Weights of a small GPT-style language model, trained from scratch on English Wikipedia.
Size: MLP 512 SwiGLU, 3.94M parameters.
Architecture: no biases in attention or MLP, untied embeddings.
Training: a variant of Muon for these matrices, 227M tokens.
Each number is 128 + 32 x the weight over its row's rms, rounded and kept within 0 to 255. Layers, rows and columns count from 0. Numbers have three digits each. The size before them is the row's rms in percent of the matrix's.

# layer 2 MLP up, 512x160, rms 0.366, rows 130-159, columns 0-159
106:095074105145117111097153137144138082072159148183217091119158133178150121121167141066152088120179124145087111144159078123153154126147145159115066147108133163125083144120076063162168139109149064095156195156071100133195149171194123176110161125066139077091103125126149131073125111124082139118131183121109144122141119138142167168165137105106135176105078100137079157126134163106124153151155161171175099099130166111097072138095102146135166125078066121133158148154137132136106169125123113
094:176076118153148104132117164035067107120180102113155115180155097127102115110143199115168152131135152145151152210162086126105156110151110088132097168086114109107094094124094164129169122050196137105111163123154135129106157128124123143122154152124129133103115067085183086136163107128178190173112127164116158130112098154134088139194128138155124160103104170150125077098171114137148158061146080108144116130122132093147123160157108130081191096104127165075133083063139130067167126153152120
100:111084141121160142110164146097147192132202120103152150140133133151181095078077125145112146119093141176146174116137128159103139109167159145151135076095163110168116108155129139124157084104181171172152141132193117136079071169155139123100065175164206079154162126151115133149133132205129171116060131156106120087115083126154113091145133121059148109095143122117098120149123173143144174138105144120108142152132003126131099145164192111102140177122095171117078128163163154141117152111137155
095:176079161083121125139165093152152158133107127102137101112164055075170115133140113135102074078156111107140092140143116117141157160095108170093122138126156125101111110104148125122156133105163147110112068124189138176124084071108157157158234107160103146091140139119116089171166141129142048122112148175144159134186083084148085081071163057071135104085124077136089093134105143147203174143148155127116122098117129126084090102120126108105154109108144151126115141144097075155094087163141063
095:115109084108190123133152160198176136144171167130092126132042084078109123101120191083073061128112140189148123148097130101085134179133188084093113128139133102146094118135139131098125143138126109112152089152106162111098155135128074109106110184103114129167190123147187126144163107127127098097159066098135160130106160181062122124119133140137121121117072112155114142118140130126164062097125080173136117143095120073123120100127113072142137084141099049072099158050147131067155104107135125
098:115151116175192208133153144122093151129105120153134128189122134134143132095084149048153061115104118129128123061119116173184063147104113109095086129149136094092116109150130110090085091140117073084083114097181119081099150133183070090118149099135101128157073095147165159088116141160173172098083081155164144083118118178157157175132128127053133113111144179173148132084136122061131132170168199140124131129168083125116099110116087179102156139116170154145131113144121140102135098135110106
103:094101079145070159157117132148158046077172122106070138145150174154117108129103085138071104116101134093095068130175051153159129085061141098163135115101157115100161097167168140174141062137069055090151073097080126159134144163112109116103090130109185112122178094139091152111141110141131110141101113091090113135106153090190145136128139137150126126152111142183143157115135067094180114093151164109134117145129169106151121114078068098136097163169153124116146101093104185074142139160111134
096:120115136099053149187143107125096124130126096178095110142133145077108093132096119185159126141149111125170143102111121199201087153131100187183115127128149092187038164133117117164120095122094093138144128092112066145091110118168104183085114163159118146126172144126151121136115066193106194149153169132159152174129116132136179069194076119086148140140141161114171121135080181170149087120175103126128169144148108127154105101151153053165146115115130146157150123151127187126140153143089125
097:151142176117161137119115073096126079140114148148083134148205205080095161178148135200153118097093117157131135152118108157095120152130162163096130174117155186110082119173101185121199140111099174135129139105121130100098172154178109072130152121094117174077135109126038127138161081116132173173094174128115112139128111167115168166132100130102143132088090136126141089161152123135122149167165123120105111144163104064168137125098152140150023139096176170127142109107138135093104112156191096
105:107128116129144206075149154173121133131124093138100084155148165082115151153131127140140239156097063098143163152137124141124138136138142192103068153103082169119064164141099156115131097096140134178192170133104155115152118081143137098162148105116135135126100143114100111095158112106130133125114075082109085107107122096175122104170141130130156120125114118125163135104061206161082064141097055108127113203088111121137101216087191124172189124122120115113134106145099088125147108112130129
093:146147173096176068178154102105138193127167162182105155085094121149134122114115139075115122203131096105131119132141143144147165190110096097157182131095156179095145089161158111148153156070094059123120081123152131138163099191166072109158111102116134091112230122149095104115149122081142114154115068095105147114111135126114121127123042106116108107172107117147201190106133121092144134130116152110177124103126133119113142155158213160106144131116142113151081091176126080160135110126156105
097:122048096130153129090112137165042102079152132176119135131105107132103107129127107132122133149119168114095122114150177161122203125123093125181085140156122086136105105128174048163156104124114136072092096056139138127139081187177113135150150110184151176107176070187158088159175134140135182161148147140091124116190101132172183126145131157132088070133143132133083131131147108129125167076123142097117132090174097172136178165177117139131131088130116142142102093084149120171131178093086080
087:080138091197069123139144079141187117171170121166122110119122154095088103126111138124102142149131144130072161146118188110107116107071133123058036096139099150197159155121124154105143123155092131126169122068139123087141158138132128194117110089115143159188097137157063180165141132156118137223118135089095128138081116156112131110127147139103120120147190074145129179195148170147098135153080113167113149103159117154094075150159165125140095125192119137110134137135116094110141119113200165
104:119156133189132166123095202190140191055101151103148162118104126136148133151143127179159122054147099121171142102144144135070144092099128122139117136112105123152106148119146070104167097168191087139153141144161154084115069067085107160143128099162106113166113103135141081123042094111154115160131130065109099126161108156119078094113069196119141132129102168135146126058103117171130104097129092120111158129198172136108123135143100086142109103180155099165116080149136181095152087134095165
102:184173086155106167174144123146113134122027115168144134216126085129182101093135182101129145117123124183142150140060112072106128119126111139107128107155073155163115182138099132125112126127096112140120112117153134061149129138172179104116046110191112125086121147110150121137166121189111102089167165146128072164121147130132083110139125122149112131095086148104133075148080152112128116139098148135172114182134152140080141149130187121215138202157110136136065116136125147105145141065172145
101:135160129129109080129072169054103104155139131099110150106141096119171161108108145181148067115093190060121154147131112144126183140111109136156153097154132159165132136172114151133138122170112084125114111142154145100121130138128097110060125082141114068104141184159157151169144174078163083112088065192135114096126114133085087094154119088143162158115143098064043131077123162169095156111092108125069159096105161118139143083063086128082108174084093132149169117134142175098143176102139120
108:209064087127141136113150151144162139095120105136148091096150128090158101115120147099157127104118119060123140133145154165072130129133043138159108129116182094082128181129080130107100163132162078119171152068171119081200142114128126175123142104132099160099091137172157134159133122083109157186150126145129187182128105162166156149126182132113162116214119214123108119128162140139135161154145106125152088194158114152121126170106092144133158141125095164115038173079150110126104106102094126
113:162134128145149130152125161157109111107153119095135134127173116078068081126116118123159149097106155089162092111174125134099141125116130131123103088104143194062149181091152131228173096116153116106132160062162097169106149120052136133149141156107085162191128118141109094160134119155099215136138135106147127109150203167174145060137124150148172138088059138115083110171172156131147171053116144133145228125105142112124069122142100137161116127115102078114096129137156154140152112105137148
110:136106100174118109138099126109197132156118159191160115107123129090111179094103184182154155147105172139128169098110084099124117115146194082087122088113083189139148148128112066153140114111136108149164119159148149103150110091160105086135137111136072124108078157120132149122132171112163147104164125129134110059167120140133152101138141081136108159169161072091141107143113169128053118114138089149153166095181092151255169120179133091121047139150167105143135153104083145117141087089145154
099:098126099075176138156086166164112149083142127123181204160153163050067093170112157100132084155144146103146178109133123179138129148119120164115107083123141095059141125129065150157081150130103119135127164110091157081083079110117143210120112084110142142155156087135123157184093134118202072153140109125155111140176082147141094105139097170145132149131112080097113137112099112149169135095148167051112127106190071158146129103083172121116132156090073084122161129158129103150104108114104133
091:151108066149105173123191085111123134122127130149112147162119103132118125081131151092163128151165139186113112141138184144134040186134083148096186142090081131161088161123129131169061114050164116154083100082190159111095105127180138066196074135102144192092100114079155146140147053086134158107136130112148163165129140110153153148120107105130127111167098101161110096127147142115107117133090072062142084167153142074156167132071158131158119115066146102099150158128149122108130146129135111
101:188142140099137067112199179122138128115085143118159179116105127143192165132131090114059117044114079162143133105138114099141171111150180173089071138137163125123171130110112092100129143160137165131105163128180171108093105177092091078172197118169142129141133127110100103166110163122130142106140125125134158126139123177099206070171156128131082091093082153091099110054085129151140057162184136115133148158106107133117142180095084117145127153107126152111170130109182167130163148153145118
104:104098108124142180125198096090107147111053062153143142146161129102137192156113134100149108132130229143130077096104118109155099150158151136117155148130154122122147140142140166111112120105220166105145103097157149124146127107074051168137178171166104151150115180143163077126153155137127146100142165081112108094132145134155145123069189068147136128158147107146179175098128097126105206107145148107116106128170141102100084075162124143129120145105089098131053195173115132149095170145114120
102:159160118046136151119107173215197110123081133114088117116146113097160123094171166124110137080145141112089095126123110120117138099134182105169152153179113116141187197049148162188190121124128100132116199125096128123118127085111173154142076075125082104137145147114153146187134193171106085093082149135119090115143112140135166107110137164171115083170113126153136120119120116169082097194152127104151095073148125142119134119163210158090102086125131110192132103117131126150109165136137141
097:140130109105103173107092139105115120133130167138104131109115141124112178143119080132196079091109108143094129083113136123179117112132139099150127203104133117112138159072100158128182107167175143230136121129155102110128166122136089206120190048127189102117118141141090139153109121146151149082126095114142137102105072117097099082108120121095167117150134119090155105146129123063186101113130149177136133231129079037139121149150185151103190111113138102115139120065131174100128165118109116
102:107162189121115115169180087169138144036050131092137146130143179139128115140074114102076165143105126101090151138158101104091127147078087087082153091099133154160154113155087106183168116149153165119151155139133116142092178134097141165145116154152119188161098096127153135090153111151162156123109104096127122136093120087106129155111186110144201117159086120213135056081079157116130136171132111120140101142066163177163111208089117139164114136120136170151105131127179139130082097101157147
108:127088166126106150135173147175121118185162136097137152186101137192063180105127150123124092104125181107149116165116152151184098124151130128111118086120113117094135121143172166092161125096123160101136081137138138142105138103103172163133148090140120160099134185150180142159125088128109130144090157161120079157079102198120114117158076133110127181108154104150139107176130102114110079157124135137063114164162163145073219194115103137199164109113160118102133096067064127224133131099090127
112:151111162126147169130090085089170065168080058161124173047115143120116088138116170143157116095129123097057115166112150188117109151146162103118132103167118097100160121134165092186153143134113127174161110105119061074141141082150149116176150166148112130139143112126037175126106128175111100126097062122105140109140112166169132122184140096182113087138098166158157144104150154133068089090136109121062153150158148134157144175154141067167114110128118159111150135155156137072113062129163096
110:074120130104132158127157098095090161161107181178162147122109164115118096133134139089163146117157097168133118125087139193100111141177156125186180109140112155092159166119111049115111104147097076117099153100168129060184123136157098113143165123149095137180157176040183150088118110100168214103168137106087124100193119086121164096090096111116167149136090091114138122177124175146116143136159121154184139158138123082122145116125117186142124124135121102161132177107079159133139195173095155
108:112015084066182112146099160136143141151119148106113094090185129158130147135140113121125105147163081187162125111180072113116112154122107105136132161085179123103147129098159098046100141126136074191070107109142113126144108160137127137122130105121187131132186125054078114136122157106117174068099113094118168143113129134122114137115127082141073111150157183102079163119109130110140164095134153141108104066148153119172164164182107175071096098107110150148088084119077084149139079109149158
# layer 2 MLP down (transposed), 512x160, rms 0.102, rows 130-158, columns 0-159
107:131108123109121175139201103133179095119154187110157147126148113129148158102138144177102131113136121125108173128089160122093170127144148094198139147008072139162125090131140118124151110129130112109117136151146097128154149176129169087120085138120128233194126128101113110064117202067141198143155109111154148103098150088129093180118148101127181159162174104114113132122047089117120111127123108146161129078110110156087169069143123091124143155147135113175170113147135170111148085089116162
100:097193193141128166082093123096093120126170134142121132153105157112123130170119110163127101114117137112153109126112112116178105156187195140134083186185159118143097154122142072151123168157114137149122127117081159065173124132176112088147157164095100132130146148203114152147107106135105122159125102127124161104125113108146143090072134150083115078093090102146187164172140121085087144143127107119094143103118150134157066255138092165102211105109164125138151095107143137199092137156157176
095:127117077143150141152127124123194189129169121144150067157112151098129127024061174105150099118130145175118160096126116165165150083169118103087143092143130054127098153114174136134109134102138167149125132104176146154160135210072165079132151099119110128141105095117173166134165140107122112046089105158067109091115132141126151094111081169185156122126105160169201112088148136164131149100147161147099158106108096178131127125140060127135108140092134086130050137111129094135126074140147134
105:163159156142121151159150129132189166128134112098099070128163126171076111158136055068102087138130122183141131167218132096113119157143118068128115120129109032102107110091140135153172152117196103095084066120189110136175137097135142108122142097157167160144130171154146102155148153129130100108090130122117191131106147123130117164125151130070126179161144149115128148085105120148136121107160138137106128146103143125106129078110120144113083164125198181117153149114063057021133115093164127
095:127117139129114164138094104118060143149106125237088154165128137118097196153116093162098164115104162110167142105131096153143108178141125118127149137126110114085152161151050125070116090134163103076107125170149076108197125096105165150134174085096106120162098132133147146105079180163166164130059111151096108154172134088149119161162129136126166085169167147092110164144127091193126189109140171144102080074172134222108109156130124111101159115110154151146111069166131136102102130146127112
103:134104148092127138121079121229184141194158081123055126108155094132123140087120128121140156124155084134120161130102144088149139090186153174175108125121098121138124114052124120104186086094124136131159193206099105167148146089081131108172089138132112176163168072112131078119133150083108109120123130145146108158184127117135134114059142188139139139166129097139106029126158104145142168091099143099129130099155142152158161135162137125108179098167096117140121123154100064149105079094079125
104:139136112152092091063104148124151146135083099105124117141125084201092147102138176140169101099122120152136085159085150196141151112167145118089165119121121114152082176098194168077134130137104141084128090081130118147123119178159105149134122134139136121141098123172133185160141159129159106121139129075198083186092147150095125117101087071150166153140137145208129087142111082135110161174115139133119131103104123181077147123195177151106069119085141052093135152161157152193152100201115117
096:102084161144129139153123141106199167085199159100194105106139147084135108155079151073134106145113189130106191133139122123108145098110166142132122114156153139144166105138159140119143198169184118143160074090124182168115147110130088111126108112111174091084096161130078152111106110104088121080097143078090086114088093129169071173131140124138083129114168123117193124118142084156126078063081120166136130160105149112148067231162108153120123111119167075124117087123127127131114178138164163
099:182113106142141111132153138141125137119108102134165126134130150152129095192132093147109166059120154142130120192123156130181137065128127154105134102124106117159162111136177075068159144080161090142187114089110084136133138165129203123155097130166137115159108175181171104079134177138109115113114165076173187148103147164096066167152144153092126109160140160088110125074151148148130111160097124125116126091075092184057031062147198095137129109138100090129143093152157131139111106105114178
099:081113091179134158124114085123090112122131119125181144148116138162158123160147184188135073112112090108088122145101105114124102152074097128124123097166150150126101129155121171071118154141090191008111110162163133128101132108089120180111119038108112055140118103121165156136128126102150171091147143165096179100169113108111159147117050139141099142127122193117083134112206100128135116151146128119099067163137116133132144135086120130120182134064103159105113196129151071071157101124134128
095:077072087098158142114110110161126209120139110141132198091091155092100146154136107157186182116172144101075153146173149071150084163176142131136118130111107127138150128138125090143126203127124138077166140140111138127105104109138138107135164069093064156145096161151153159044078091160143084093128121077173096128168129086213113127165183090144075103115148146092105153070076113078128158130141121138162120106124130069132113131120147140107100128107145182137137110135118168094092149118057125
097:142101138151105082108151141116130122097141147161094109104127088133126128100172167124114168059176156154080075205093096105077089134115105123149170132120088201168200133074123150146122105195127134126134085132128209081076088156099105118128094148118131135101161160144110155112065166049091109116123151128173080135118093126144167094123153083042164126137094139139119136115142192122099147169122147102121137091126109119140110038141122146112111132114112131171096158107173061101134140117147084
091:140095073166200167122157172051136165080177124088135127144144162107070146097122143149125106154124128143135113183105127109112102129103075123155053156066111107162110169151146090065138073108111118119128190100172077090138143128137161184129087135124106162110101151122100149154187148128115133091114104133185198138041067146136116071108105155127125105127151118158176109161183088103140108149093138132136151073131188123128099122151128081117097134144138133172122154170122191153147104126178099
102:179107125106127196106161128107096134153134169152148111212159133082148116079140141138080135145132081115057111108103070077197135152116166157151121138127096115124153104123133043117092085119115095126168136123105059132143129105064124111083180087075062148083130105110111174155118094072094132161158152145151109112090125071184128131163132125126096090074136075143104173095100125103148124183115123139148162162111092098091096129178165165081152091150131110126163112073135106173130114149089110
107:144137138088127093100069138146173125148129181167150112086140138166122167145106173174091129085058087087108030154138163117135067129142167181142070178177176138146160092064124104135123090172151120091104119104107177109129113116159110171188169060177162097115083160133162148150092109129046136095159129135134145107133104142154116119087169127104171138068171115130127124120159095144113168119059079117113104152115169110158153150097156144119072127106161115136148110110120144116120109170099176
099:155104113101150167124077115152126211175209093148150107119109125179047110139118164085129190161165145131100096117160056126117121076166134123147160144138188101139158122119095085141094128113065110119148146143113115163103126103106160143124175122130086121189152109164140137084096113158186108121132179112196068176170154184182133151141125163120144115137157153197126184165137139119113130150104125050098114159128127163167160128143171112134141080101113118153117141177097121126153094084120071
107:153097145052142102064113154181108092124161144189100126113164156072134137095143080152156164167133169110126126151103156156082117115066148141080124150099186117121142157104173092121099136133129145135156120134187109149205096110122117107132161142141082091152109079122160174089094192149105146089113115133112064184172156060083126144147145162087088084092101162125122109125114156156111087140108098134139142134171154118090085205105146153146117157107109120170079058146149133132085202145104142
107:092079103120139157142161117102166116139099185112150158095125191107154155086146151136116126158126154108134189161084138160044124071120120114155176133112120080121108158172147136082205113143122120153154185168077114116170087181120163156122113054143170106168158160061133122098086131110183140133140069148164152090122178122168091093107142114133110136135086144095111093144132087149139169102193159140163157090157138136134118165094173064127116115218119098159176156147156147114155122112153149
105:088120128168202152078111104110099166112122101144129059130107139171161096131229156120180107102142168142157145110166099144163118134186159123156140150175165115157149114099142115117185137120110099132136094107101160122130193156169094086180119125138150146107123172179143115108194170095130106153139088170119079138177173108110129130118142170104126144137151058149051115132105148091126101154093132162138104139122155086096140088096100111157134108147140133159087159094064153214124195180143090
097:139200150169176133138148111106166137160122120157137140165084124115114142144044088153119069158151058087139161151129124135097098148122115159110147095112164131079105102144185117140145150121161038118127152155150122110113100111116108119118101089081068068079083140147186094127087104084106129167083146159129088157174075106112134158106099115121106084121103189175089183112128169175132136121148165083099178119171140160148127161185190108142127136117097152100173127176145131161117113160149202
091:088078144177151162123148060088160165153145185108143115152140116099132077204149089134082153114133087140161131131109136141150114129153142139133130114168104130110120130106112112160146126165202148105168067109133086074133177126140138190100196147151112115119105094131170121172196103100135116151142134176097147193144133097095095159131131087188100173146135170045215156063092180119188079126146163105131146120131129118146093161128097118089154159168118112096152153185124141140139125131076116
103:091071104148241137146148161113145178138159095092142136153109113138048110130113103074082109145138102133100122097144134115035155097128107111113102138137131133167063100138103105109085102169121120173093142077102082110091165127077167183076125086140127066130099137093123103104069150150128105119103171127133059074083119144129105143163103129126146139156073158088149149119139120149086139128141115089184069040087143079142130127134097132131135149090172148096173149115130112112137081113124105
105:157180122155153148189153121077169140080149135101119101143161107105112157140144141112120178156148131076131129100098146070171109054160130148164121142099106115133083098122178106139112104134104090157084174088149128081087130135071145133114092191147114180130136094127158101138175164120111136138130084119118153103128107147134192123127115123144129156119117080106112194063162093126158056165142179081166193121108098130102129176147182171099155163108135167058178123191155141105118041097143122
104:133131109079183203198088095128113152122131097136132123098110092191093139132133154113133165136126100104150196084136126132151103177146087119185111147154075083151139192135141170143194105118123130130146173144118144076121177145145136087087120088138084181123157182143098121052132161113129121115136091084172183143094114161107173148109158120138157166127174150191146140129128154151081137110138119132191131191137138144107141094165178033130116147105074185129097118066116114157103110135143122
094:143203169134128096077159092159131128131100080115094160119108112158102129106124112160164100136124147147093129126141147151105199177203097100127125107138117161111044176096100123127100143110139120105119112180102139090155126107139040073101172140109140123122185126109131133102126165159164154135109131114094106174131092153126155101118152132152158139129113161160057088157167140186118104144106140066110126172160168085128221150150213197132087176123158110147110146129072132194135104148116162
097:129146137161200132118141041110158155125136124088185143110172149193096171119165188217121106136127143136104157130149151114118085184132178089106162138156105137099102126114164101142178078099197087091138121095150129091132119108143135150151159111087140092137120132103122099133150067163170160177122164187142134116153163208092158161176116126156132080119124126126104178164144143095154124061112127079070144117097094101167151179119135090135087165159150107130117169064109115134161113147094094
102:161170136103091109104143110180088100124089102092090130152109056140135118121224136132147119111141162093076107094128143114112158130113189166056150135134107113138146107073074122159124121116069093098088120102120140207107165162148086068163141163140138149159083121140119142064107129156191155076125143085158109147174097124116178106150152138133146120131166139135136085093131051071114134119085138117139148166116147095116164130120191183170132057162124135133111162184140177118089166098105145
110:053181111131097152129106158122136123136138201112037115104106084194099113142150135104128136156097131132062124104080144144128141130130081114190066105160125102175087192095101154153119159163167177071110141205133140083085153101117115176091113161119147100148119115076140143118175102139131110100137101153144136163147037128139139137117151113136126091150117111142117126116107119115146154157097147094118067165202141126190132076124179111193166056127141117115171143100148138130161148165150129
108:089099205137107157180128120108170122122124181151146076139166137139131127142154168164113106105126136113115123135093105128172129136144125114107149190125166129148167132175045105200099115127137056138094102066173136106112114073126174164147086163155146093139105153181119150113135116125146103095145154127033167068165131175101101115119057127149162179069056093159109108092103141140145120097160125118136115090107139159105138080143158096131078144112117142128110135149179071145120048101135081
# layer 2 MLP gate, 512x160, rms 0.347, rows 131-159, columns 0-159
092:131143118150071183141076117063088065081177075144126157095103118111138147121183093135180101091143052146083096158092121091147148152184152160090089189120150125128120104071090164146112150132169049098115120119081169113116130127104107173145160146132158115075098106140111161113108110147103123131131068131132120140128167160110080071142090140119127124128095152146111103130099159156040160098163125101112149144120141110187166128174125114082161135155112125139142129136171032179131182094128143
103:116155118108158097135168149177175155129114085094205151131116181101170145138197139051197118161091125164140109104132132116160159144134114136121107140157126127126063115087098141161146108089087089113136112086094163150145120189129142039086139097173080141095097076143139122112116131138168110137118132063130117159191116113095096125152093122157118127148132182097118147098142181167158061119160197121122113104159149100120111133140100164095142186179114110117115102062046121111167173092125101
098:083170154130084089052149155120144116116156110059142161119133133124189171116137129112084081184137166141132101055131154165111083097112151124096112123173113076140128105130180142105130128109083140178093133116083112115132152050141145200169173133083148168150160178166150143144124120095158124121142154160152168089132196125170165135138169178100088096149163118171091139099133143100173120213152137113092079137164157127141157137101080140174142127125127113065111151066097151111154155107077145
089:087155152107177126138142112154140080113125178179100160119068100093072147119154131127047140169121129088121134154129147086134113163098149091170132143158087149136121123161092069135103106128155146204109151143105082142115168127168124092121084191188140089125209131208102098117074153109120174084127119091152150071127087125115113090139133088203113165122165111092168123109107188128167129098161141154129142108148120125080126126113131095129057130105155063147127119145152090094162119138121209
103:136115103161120140073062120140133079116137128181147179128103182104143211113112127100110098087096090092145137157154117154184148075087200125136117168161165077135165116124117112124104101170104161089106096152106126115175073199134120168144096157154170086151133082143119123186135206078084103098112151074159135153092112208078150118171125082138125112172149152185091103146120138103130130099137119163118130130144088094135152165122111083119160127179111110074082154156123129092152071115124140
106:104115095107115104116109104122124105131157144180095137133066132163160134164190108023162113118115117075105113127129080167110159114131125143125145163186151141131072144168192149074137131120095083134101134103113130123097151137146166209099174082127146142144047165147090144179197133127117101098140149097128175152048157127159108163058122090145154093132150176188139169077108159129094139161127193145148131104117105162111160110120161092141128113129174120089099100143108137119116132206144154
104:098116123157153140113101207114074139129140147110151170174064141168079163120081101110114109183092093141136125093111152037078099049076145092026112159081145152078114139068088172147152184106162171106111143172116188128156118100154172112175099116121124107110117120102161128101130119128187144081126153116136160133160177122146137115127101126125052110136129140099097178100181140151116159093091072111106127152144114095091133138108101121079158114092139170112126135108118097138110136107174155
084:149181081110150109081165129155154142103104128124077132081077072123163109122166135082123106113157110128165177089138179090209102074098088103100103112156134136134161133091096097151126119145144108109143116145072111137163102127080135183171081135106154122154180121121158177125136120124191175081173127145149052179139121135120076119141168073120137124143141124092121173120159141095167116079082222103163165154090177186118101153155053118141131172098147149149097154099135085122106123109113148
106:092104196145128137069168162123110158129099151143110210117099122102089132140070132106087110094166138144142082100147137126107073127167097148145128111143097111132102094118106095102097069130068098146113115113154131168074124139183086079085198150101059111165187134145182132152083128137191117140137147175102148132108145134104177138188074135113102102154179155144071111134138076126124106106122186152135149104115139131125115036169097159134093097129089189089114095131114163151136093116093085
098:116121144119134112145158136119124127109099147132111127142098056126112127140136100146122255163130131087142083144146130065091119164158057206127147157158102053150164160149087128089144161120153154125130096113094101085110099121151122144149100123197193115108086147111206126059140125152119152099082150189160091132105198129135169189105116147117137114099080158144095132124125175113129105137137112161163124121146120142154198122091168074128118098076116142128162160119119073119128129200113147
098:091154177165138120122118098108057108197108160163146070105214127141108108109132151145152109106088149104150156107084070051121113148121132081138126071092127184140131136120082129119102135225106105133154095181162112126116120164135186143163156133178168125118067129112181097135125145139079097134111117162115125100102155225150098141096089100112158109138160075187115151138145156150171110162119158109104139197111135109101148114104129131113150150143104167168186123081090159173113099112141109
097:155089112103131155138143137067100177121148141119120158208132125181133151090190117158176166100088086138137143092130073171148109198129123162117121121126073125133127110114124094095121162053104132080087119149084155153050183102109103183135167134118112133090083154184149080074135110100162068133165150184140091139162164122068090152142101105110083103158110102125097032129129118123110186083131062128153071138129138114143165084105139129123109118112136095146084126150139158155129152107126123
101:124166092139116068184086081067149113093168131144112072104098168105124082087127117193174107165134158125129126107136134134143151084142088085186115154165137135128135150085198126118131134124143125078120110109095128186054197071156139102149083083156114087119134165140165118097157156147090063170143128141142141163107185161174131066150144161105182070146135154150115091143144146119163117128117132086112177085150178122147133170091079139090152134156179065086142097086110153125102118127146146
104:173208119140149138133109084021126117093127128192164186161097175155113101122137103123135160176141110152067141154111141089161141131129199146161186143131082053112179148156116112150165128153156150060130165134088152161151110096153142159134127095094119092110187132098092126117113120196084135086128095044140108107154085099123104109099108137089098104141117165151106126116126100146083194151152102141092146105103120160134153087101130103121125076133135085139191138119154110105165164154130184
107:078115139110143127132156097151122115086168110188198101164076176121096115089119070132088142151093156129199089120101110133133144157141125111146106138132154079073136154165112101081182159084079097139111095209152154165098087129150125144143190111160136127067163130177106085133088122114191066161146173135125117209182141172141158148150093118160108098139170135165153143081118115135122089136105153088140142130131156110119162198175091135154115134165127140101104106145130135165095090134060075
089:129131106098102123119142150170125125048120100144192088147181102118182120112111169076132178124131112090124061164114153135063087189129151098155127114134148126122114134099121137188147125132136142142096084094172158136101107116131112183133135132092105171110125146068165145061152112113147130124147086113104035164084161163141093113194123111148211132103081094134143140142124149137080125096134118195103136123107067142121102168143081142089089097103121153160092062135084106088175160139156064
107:098145167108161056090103152128139151084127209159143126121123106178135162200199123116124124137155112173091143142094153138137103158138152104172140119141129124154126123150160159109152146075151175145113134131105154094090172133160170171141128140146181043106112131115194157114135102160066079143111086140196109149155120121112098147144084146125122163157147139109160108093087158109056130129135115118178149142064105075183134101121133154167105099189133156137109175122174060182142083085165086
102:158200088151194189152135140082153148108152102114086166134146111097125129136156133115085151127106126113099096137115147052135151132187122140161103136139133169093127124143130117105158135104113111165123164095051041155191117119085062167102125132166124136136107198121158129139143168070093125139149109169158084074113139137101151146191114134072096140107142143055134167153103087138113134078142066145148155094151146091123158085163099174106114129161148106164127113177099085128160175090054130
096:152130085152100147167142134132120183129131109136188168150107123069099112110112121127136050135075103165116187081061079078102062117138176108045180082142121103113144112167084102144143084102117107131099085127118157115130102115145162173138073129099189155101127094138126145109119076055190119155148132158097088081111131107204115140163112172063168114155133100138175164114132151137135136146164106148192123102195134138126103102126178098110158111087154119161141104149123139139188141121107131
094:059118116161162132131094128087133143109103136133127099124124178148133165204104097188132150129088098118112115147132118075124155053118124141082121097142115083114130187109083111134144131178150121094143150145103126132138164107143151165131147181105140156125159124142158052110120152115078115117140130123149154101115090086124160132150171154096122189145085099089165099179127120150121072157110066121101173079159127198082104028208112129116164051143118051124096093158082160119117144154130159
104:068124100106126161105156084093151128085088105099161053119157130088082147142174102144125140114193175149174097129091124138126148154153082132152111178109109100137066147101127145145117138098143130115127143135119177164130154089149124110126110102115121137109135135123127072123136125068175107125085127113058135154122097085180050113113121120106120184139133133145200134194118103128108162182183158136126128181160117137139044080116142171113168163097104142056105098128155121126127047095052071
103:147143126120176167146122195113210135106144165126081119104126180144202129161074140148116111146181108046189169122135138124102112107144150089106130114170144105127079131135146134140138155126144137109111151123076176145170160153118142107145101096163066099162134161079079063097143191137146138156158081184164107071091053143123129085174072055160133129112156121082164164153128159153062152135134125149108165134095156094136118066145164129108137157147116133178116157154144138164127133104091148
095:114089180136102200147198078085126111082172147171160161165138174109097142158162125123152143140084073146070098200152147163108082191106093142117126131123108108093085138142154147080097150141167117099118078092131110148109176141119147167097143148152163053108153135149117087135124092108148169136217141101160182161123109145083129114116113084142089150141131139185126140143175093104122154157139127186148232121093133121112173133108089148123102173141166143109096158153138119114121062149128144
103:142078092067135150115164114124162174105137170097159108132162122154123144143098113135166151144113142109128114185154130116057126104129119146109148096121137072097056132141124100114151115077109111191133094113158160107147094137122153124038174086142139141168083173152104150145119114122189144143183093101079201161144111116055159051164152141147141176097109084156103099114129148098155103115121139137156095170141070107169116129103096168142094166129156075142094157105119084088109192078055121
094:119146093165077068146083133092160103127183070171175061149162108152122135170065124140151151150108107074115144125105081128138158124098090138119135107131140169105197158102168175130158134175093129121095152132133128151161115128106117136164145147192110132091135100111090174183148151152109185156138087076153149128122184113111106079112114092119106183064132168089107081142107196103096104099150116148175183038110112169178123141119147138090083102176103132128145137141173069107096152136147142
102:088111120128115140142121106194083109073113158134114136153136113140125146143118095104137176158163158076161180217079152165115159125124102080098158129134143113069139163087167177084084106131138143106163091125120194110056078089160148153112100107121148142193158149194181162143135134102125092152181161135140029130128116110126103104139129161163140104127167090115150096125058096104163119161144152159125158165136145151153194151092156140139077159169173079076126095107120148141103127135076128
110:087156135111138103170126134139110138119126107126170146163114147154129099070124162187146126066144105133112137129135159077068123131166127136116158101089122147144177139169085128142105128136164119138102097153086115115117129132104216142147047076096088164112153125118140122093139185142128091175112111159124124179095071180087102117133106086051125100125121101103123107139142186159100152106175118114173121064083156127145147094070145093106158141137151202221159127182115148179147193062119112
109:098146134158168122200171090125111177093183130181127118125193117117077191111128134152075062097141122133118093133110118117066163105116137133156118088082175143173162131167111097138098143088166158132163131128064072103123154131090155149138122156119106144112078113134119113109198133116055096140111151138151117124101114179139132121120170122128116130130100155120086074177136132074172090135155160123154160096162079151139123117132171180136118109100021134173174062186124114117109136164102073
102:154152134163088125129132132123104149116149051132113174130109118144157105088091098097108087092107150139109107159116149123116127096148115144142036093104093143124110150130163170150195119200086159178132134169155031099126124148090063095157119164130112146117143140139140049154139133094113119141164096170149128073126080130129163162138091136146117127203114119135141136133139126115146126142175224120092205146159147111198110122108137118193136101115118171125109139158149161186210158087130103